From a checkpoint of a small transformer trained on Wikipedia.
Size: width 96, MLP 384 tanh GELU, vocabulary 2707.
Architecture: rotary positions, no biases in attention or MLP, untied embeddings, attention and MLP in parallel.
Training: a variant of SOAP for these matrices, 113M tokens, 3446 steps.
Each number is 128 + 24 x the weight over its row's rms, rounded and kept within 0 to 255. Layers, rows and columns count from 0. The size above them is the row's rms in percent of the matrix's.

# layer 7 MLP up, 384x96, rms 0.295, rows 118-134, columns 0-95
size [107 101 112 104 105 107 100  98  99  96  90  99 102  98 101  89  97]
[[141 153 122 157 186 105 120 147 126 111 146 148 177 141 132 156 134 107 129 134 176 101 136 115 147 148  99 125 123 116 111 114 120 102 138 153  72 132 126 117 140 126 101 178 123 151 125 134 125 111  86 139 163 124 116 115 104 127 124 140 125 129  92 167 133  93 117 116  87  95 175 156 122 155 125 113 128 155 132 133  83 144 153  96 148 104 121 127 146 111 137 164  74  83 161 101]
 [141 151 176 116 155 162 120 104 113 158 146 152 114  94  97 107 127 130 162 103 146 112 118 152 105 152 134 150 126 141 137 160 134 168 173 178 139 140  72 130 110 121 157 125 127  96 110  96 105 104 127 150 155 101 114 120 139 115 151  93 115 114 144 164 127 154 118 127 150 135 119 133 120 122 140 104 135  90 131 130 157  87 142  88 176 162 167 105 147 125 156 119 112  81 156 145]
 [133 151  94 101 133 143  63 123 165 108 114 146 132 151 118 129 126 127 130  72 125 138  86  98 135 122 112 173  83 106 116 113 120 123 151 144 108  90 142 130 142 162 146 144 157 143  83 105 141 104 107 137 136 143 103 114 115 127 135 199  90 131 133 118 155 148  99 143  89  74 133 134 116 135 154 129 145 164 112 134 143 133  81 136 103 139 124 125 108 138 114 126 108 152 133 175]
 [117 155 120 145 134 106 124 120 130 160 130 127 110  78 121 145 142 154 111 135 111 156 129 160 134 109  80 134 161  96 180 113 174 155 118 105 116 115 116 150 141 117 126 139 149 146 103 144 152  76 177 133 145  98 129 147  98 123 101 162 127 128  85 129 126 133 111 132 170 141 107 144  87 129 113 139 142 149  64 137  83  93 185 113 114 144 141 115 131 111 158 132 125 106 138 153]
 [124 137 137 109 142 105 147 123 103 128 125 191 144 150 122  98 123 109 152 104 134 118 150  89 158 134 178  70 128 108 132  94 124 109 121 138 124 151 102 122 138 194  91 137 129 121 158 117 149 117 113 160 115 122  89 119 145  96 162  89  93 138 103 108 167 180 135 146 135 100 124 140 125  97 167 161 121 116 113 116 124 104 157 149 148 100 123 131 149 140 129 126  81 105 134 149]
 [100 131 157 103 144 138  97 118 121 122 108 155 130 144 142 147 158 133 179  85 129 144  83 117 135 139 163 159 123 136 122 139 141 112 143 145  80 148 106 100 143 175 140  99 124 145 117 143 134 100 132 109  89 118 125 112 122 108 121 116 166 143 149 160  71 182 130 143 147 127  89 136 103 128  93 118 155 115 134 108 126 140 165 152 121 154 113  94 145 194 136 157  88 141 126 116]
 [165  86 113 137 111 128 132 122 131 160 117 142 178 138 161 143 101 135 118  91 147 126  77 171 131 156 150  97 151 114 152 131 146 157 130 144 129 146 117 103 133 150 130 115 128 138  87  97 157 107 134 135 145 115 101 146 118 159 152  68 135  90  74 142 119 149 146 123 144  94 125 101 126 105 137  94 112 126 124 121 174 133 172 158 132 130 111 100 140 145  85 170  98 145 104 131]
 [135  87 129 129 103  88 118 139 182 140 139 141 107 140 152 159  99 148 123 127 116 100 151 153 143 190 111 148 136 143 144 117 109 160 122 128 110 161  95  82 133 157 140 144 136 109 148 126 135 130 154 155 191 109 131 140 100 120  95 144 151 102  96 117 130 138 138 123 118 105 120  99 147 130 101 147 160 129 130  99 157 106 194 163 106 109 131  72 112 147 106 117 137 128 117  99]
 [109 107 127 145 131 101 143 122  98 142 158 133 109 123 151  96 121 165  87 129 104  96 143 170 105 102 135 103 143 116 129 114 138 174  79 142 126 112 103 153  99 151 148 136 121 123 138 126 154 165 114  86 114 129 123 119 118 140 159 181  96 123 117 136 158 180 105 119 119 139 143 140 101 128 118 167 139 113  79 110 152 134 148 165 159 117 107 109 106 151  97  93 106 127 187 152]
 [130 142 114 159  94 143 113 132 188 177 141 135 108 140 156  81 122 128 117 105  99  94 138 117 146  98 106 113 126 118 114 139  97 146 119 165 157 136 180 147 148 181 103 129 113 124 119  60 141 130 110 141 109 206 168 150 106 146 135 127 135 137 103 115 111 139 135 121 128 112 107 112 156 175 111 125 147 136 125 141 124 107 117 138 119 160 153 171 141 137 129 152 142 137 137 112]
 [136  89 121 125 128 103 177  84 158 142 157 133 106 141 154 111  91 129 146 118 123 144 113 138 140 110 114 147 130 107 129 153 138 138 109 159 126 129 101 162 171 115  97 147 147 106 128 117 156 123 137 158 123 135  99 171 129 117 129 126 139 123 100 101 133 158 105 133 113 173 125  89 151 139 131 155  97  81 102 110  79 106 105 118 167 149 113  95 110 155  87  98  99 121 100 188]
 [ 87 158 155 136 144 156 119 120 105 101 142 119  98 144 139 132 122 163 152 116 152 126 133 125 138 112  94 112 133 159 153 129 133 113  96 100 132 150 100 133 100 130  93 126 112  99 110 166 165  93 166 150 101 153 130 139  98  93 118 124 121  82 152 148 140 150  83 106 157  92 150 133 149 164 112 128 167  94 125 109 118 159 141 114 142 158 138 147 154 159 132 123 118  76 142 189]
 [173 128 144 125 168 122  90 124 163 119 121 118 137 155 149 149 138 119 134 160 171  97 123 135 102 143  94 151 144 119  94 130 128 172 140 112  80 110 149 158  88 130 175 104 135  79 166 121 167 139 137 157 179 103 108 110 140 122 145 145  94 111  93  94 143 140 105 129 150 124 111  92  83 144 111  97 145 125 105 123 117 117 119 155 104 142 145  87 139 134 139 108 128 134 109 153]
 [115 160 204 144  94 151 104 115  97 134 142 109 156  94 159 120 156 142 128 133 140 197  91 131  95 130 142 101 132 111 126 132 159 145 129 108 133 120 153 114 111 153 142  84 129 133 137 130 138 130 148 134 123 178 119  90 149 143 133 171  90 118 117  88 132 147 118 150 106 118  98 139 100 131 126  59 120 105 111 119  92 120 144 113 127 173 149 143 128 133 137 143 123 147 101 144]
 [110 138 156 140 190 155 178 198 143 200 111 118 122 134 129  65 116 133 134 115 127 138 126 132 142 139  84 160 106 127 135 109 149 101 100 103 120 125 118 131 169 170 116 131  98 115 131 103 148 144 143 140 133 119 137 120 130  94 119 112 130 124 141 142 110  78 168  94 106 115 131 112  77 133 133 122 127 115 149 152 100 113 134 169 125 119 136 123 129 132 114 129 116 104  87 142]
 [141  93 145  84 122 101 130 166 140 108 135 120 127 130 119 115 110 135 120 131 122 110 173 139  59 161 140 106 147 125 140 121 159 121 147 124  75 123 150 125 121 101 132 107 174 154 147  77 136  76 144 145 118 133 128 155 148 136 149 135 129 135 131 152 120 127 185 165 159 129 125  98 145 110 106 176 156 145 153  79 142 116 133 147 156 130 144 129  69 139 131 142 102 108 142 138]
 [153 126 156 139 142 104  99 152 166  86 141 145 163 188 111 176 161 142 100 144 154 148 139 107  91  88 131 142 126  77 101  80 119 135 113 139 141  89 145 106 113 143 116 116 147 134 121 127 136 114 163 116 121 146 129 129 135 118 143 115 140 134  89 114 124 158 122 143 187 142 123  97 131 156 123 118 137  97 123 145  98 168 144 100 115 134 184  94 145 128 117 164 148 132  99 117]]
# layer 7 MLP down (transposed), 384x96, rms 0.29, rows 118-133, columns 0-95
size [103  94 105 110 107  96 102 111  99 103 105 110 110  96 105  78]
[[112 139 118 136 121 111 132  72 183 151 135 137 134  97 153 137 113 115 145 164 100 140 127  92 169 118 136 125 116 111 175 178 128 101 133 142 186 110 137 157  86 120 144 147 117 137 119  86 142 123 133 117 150 135 128 150 121 181 104 149 128 112 133 115 124 124 166 184 124 148 106 135 167 125 133  99 117 115  95  95 149  87 153  99 121 102 117 133 102 144  94 141 162 141 122 153]
 [ 76 110 113 125 111 119  96 143 155 104 166 133 104 128  99 136 125 101 182 176 138 122  79 100 174 166 141 149 176 117 150 115 140 132 154 108 108 135 141 118 132 162 140  85 144 135 159 102  85 134  98 153 102 146 112 129 138 108 116 143 177 132 113 118 103 105 118 172 138 177 151 148 112 125 123 129 130 133  96 142 143 101 121 136 119 118  90 123 118 111 109 153  84 139 131 128]
 [ 92 155 126 142  81 138 119 107 154 122 145 128 162 125 125 136 142 144 141 127 136 118 189 105 125 140 137 122 127 118  95 123 128 127 120  69 109 106 164 134 118 143 124 111 171 165 140 120 161  98 165 138 115 191  63  88  96 122 149 122 151 155 118 124 115 147 120 171 105 135  97 124 160 123 151 145 170 151 118 143 113 130 120 136 117 138 117  93 104  86 144 166 143 138  99 122]
 [153 114 155 160 133 121  98 114 132 101 154 136 112 169 139  87 141  96 183 162 150 145 134  92 144 128 129 135 121 108 133 131 101 146 131 165 165 125 138 140 119 131 131 149 129 102 102 153 103 164 112  63 136  84 116 152 157 142 144 105 134 162 134  99 116 145 101 146 151 152 169 111 136 101 113 138 131 143 102 149 158  95  74 132 117 130 102 107  79 140 152  94  99 119 131 125]
 [145 115 116 101 127 136 129 149 136 119 128  87 127 163 134 121 152 156  85 128 171 144 115  86 125 163 165 116 108 142 103  96 101 125 109 159 144 142 128 127 100  98  80 137  99 108 132 178 123 115 161 132 118 159 144 119 170 134 120 151 172 115 153 103  97 121 162 133 121 120  72  98 130 139 122 141 135 110 137 171 102  99 118  92 132 108 108 142 106 143 109 142 119 179 158  88]
 [164 116 145 114 116 142  96 122 126 121 124 130 127  91 132  63 117 110 127 116 113 161 131 187 141 146 114  77 155 169 159 113  99 151 130 134 190 106 147 164 129 154 153 127 176 130 100 121 125 142 146  96 172 126 109 150 114 133 112 115  84  95 140 105 133 115 109 123 115 150 123 105 133 111 138 164 131 180 140 172 112 121  95 130 114 132  99 114 115 132  93 146 133 143 145 138]
 [125 116 145 184 120 103  93 130 152 144 112 143 166 109 127 166  84 145 101 138 121 116 140 130 156 134 119 160 140 118 119 136  96 123 120 112 147 131 149  96 147 119 130 107 134 107 159  81 125 116  93 184 135 130 114 176 117 114 118 144 114 110 135 129 108 117 142 126  85 176 153 171 143 163  76 145 136 102 120 124  87  92 131 121 125 115 160 172 131 159  88 130  97 145 154 122]
 [112 120 152 104 125 144 156 165 169 102 117 139 180 155 155 130 124  83  93 157 145 150 124 159 109 111 132 147 112 174 110 101 128 147 148 101 118 155  85 131 143 160 114 161 102 135 119 129 142 129 142  97 116 127 139 160  77 101  92 136 125 148 108 144 137 110 143 154  92  83 132 144 138 143 147 156 108  82 104 115 131 127 162 141 125 171 157 118  98 151 130 131 107 110 177 117]
 [146 136 133  85 123 119 131 125 134 137 123  98 162 131 116 109 137 121 120 117 125 124 129 133 139 121 106 115 117  83 115  98  84 153 159 132 137 143 117 140 132 105 182 168 134 140 149 131 113 126 151  79 174  80 136 141 162 115 124 121 145 129 126 138  79 145 143 138 160 120 176 145 110 102 124 123 107 107 110 128 172 104  89  85  99 140 162 145 115 154  95 150 117 177  89 179]
 [134 138 143 137 122 108 100 144 151 110 114  90  93 107 100 162 130 127 146 143 145 120 106 104 104  97  74  76 132 113 135 128 141 128 159 153 118 158 143 115 142 116 149 109 107  88 178 175 131 121 137 128 147 153 159 147 145  77  88 135 135 123 151 126 124 154 160 115 100 159 117 133 112 108 167 102 162 140 151 105 151 160  92 164 173 138 122 100 135 117 150  85 114 107 122 124]
 [107 145 159 169 118 154 120 105 126 133 148 122 163 148 126 133 168 109 139 133  93 138 136 131 139  85 122 122 112 118 100 106 149 106 156 134 130 106  93 125 152 107 173 110 159 148 135 122 145 150 164 105 128 141 113 139 127 147 148 134 123  48 104 170  79 129 166  90 103 123 127 131  97 139  97 143 111 152  86 101 132 129 135  79 106 130 125  75 102 120 141 105 150 102 115 109]
 [133 154 105 111 111 153 156  85 152 126  99 147 100 127 128 133 133 104 141 133 175 125 141 102 149 156 126 112  98 102 134 134 123 118 160 165 112 108 150 101 133 145 130 123 127 163 138 125 121 159 154 145 127 177 112 156 136 154  93 112 106 174 142 110 117 105  94 140 172 134 132  91 111 126 169 115 150 156 150 166 121 142  95 150 141  80 104  76  80  84 112 124 130 151  98 131]
 [129 128 159 124 110  79 121 137 135  94 144 129 109 133  84 166 135 110 119 150 186 107 152 115 176 123  91  99 121  80 122 154 145 161 117 123 130 132 156 128 124 133 147 111 100 133 127 151 111 158 176 131 133 171 143 112 166  86  80 134 127 132 106 111 156 118 124 141 132 145 125 161  82 179 120 117 159 153 153 163 103 135 121 130 157 147 111 166 106 138 115 148 124 149 109 120]
 [127 126 109 120 140 143 114 195 107 140 120 130 110 117 149  73 122 124 121 111 106  94 136 140 127 132 131 145 141 151  84 115 160 154 129 107 176 180 157  74 156 148 101 174 114 147 138 119 126 105 144 113 160 136 130 133 126 131 106 114 161 171 134 112 137 153 161  86 148  84 164 137  98 133 125 164 114 121 148 117 111 114 165 167  90 138 137 133 154 126 111 109 110 145 149 148]
 [102 156 138 135 122 131 168 104 114 181 129 129 118 142 164  94 106 116 135 117 150 118 131 154 109 102 116 101 162 138 125 129 132 196 175 150 132 119 131  98 117 105 152 149 114 152 146 133 160 129 119  92 103  94 127  87 136 160 142 193 131 138 135 130 121  97 136 137 152  73 165 154 129 132  78 125 130 155 155 132 146 144 152 167 120 147 133 135 124 156 147 106 119  85 138 119]
 [110 140 138 194  84 130 108 119  98 116  88 116  92 131 145 148 146 118 107 140 139 147 107 123 209 125 114 140  93 113 151 103  97 101 142 155 162 109 137 102 154 146 165 128 134 146 124 123 150 111 129 142 139 119 172  92 105 130 114 111 141 125 108 124 131 107  66  92  95 152 152 135 126 147 145 114 147  80 129 135 110 135 119 156  96 149  99 136 151 117 128 112 136 163 151 112]]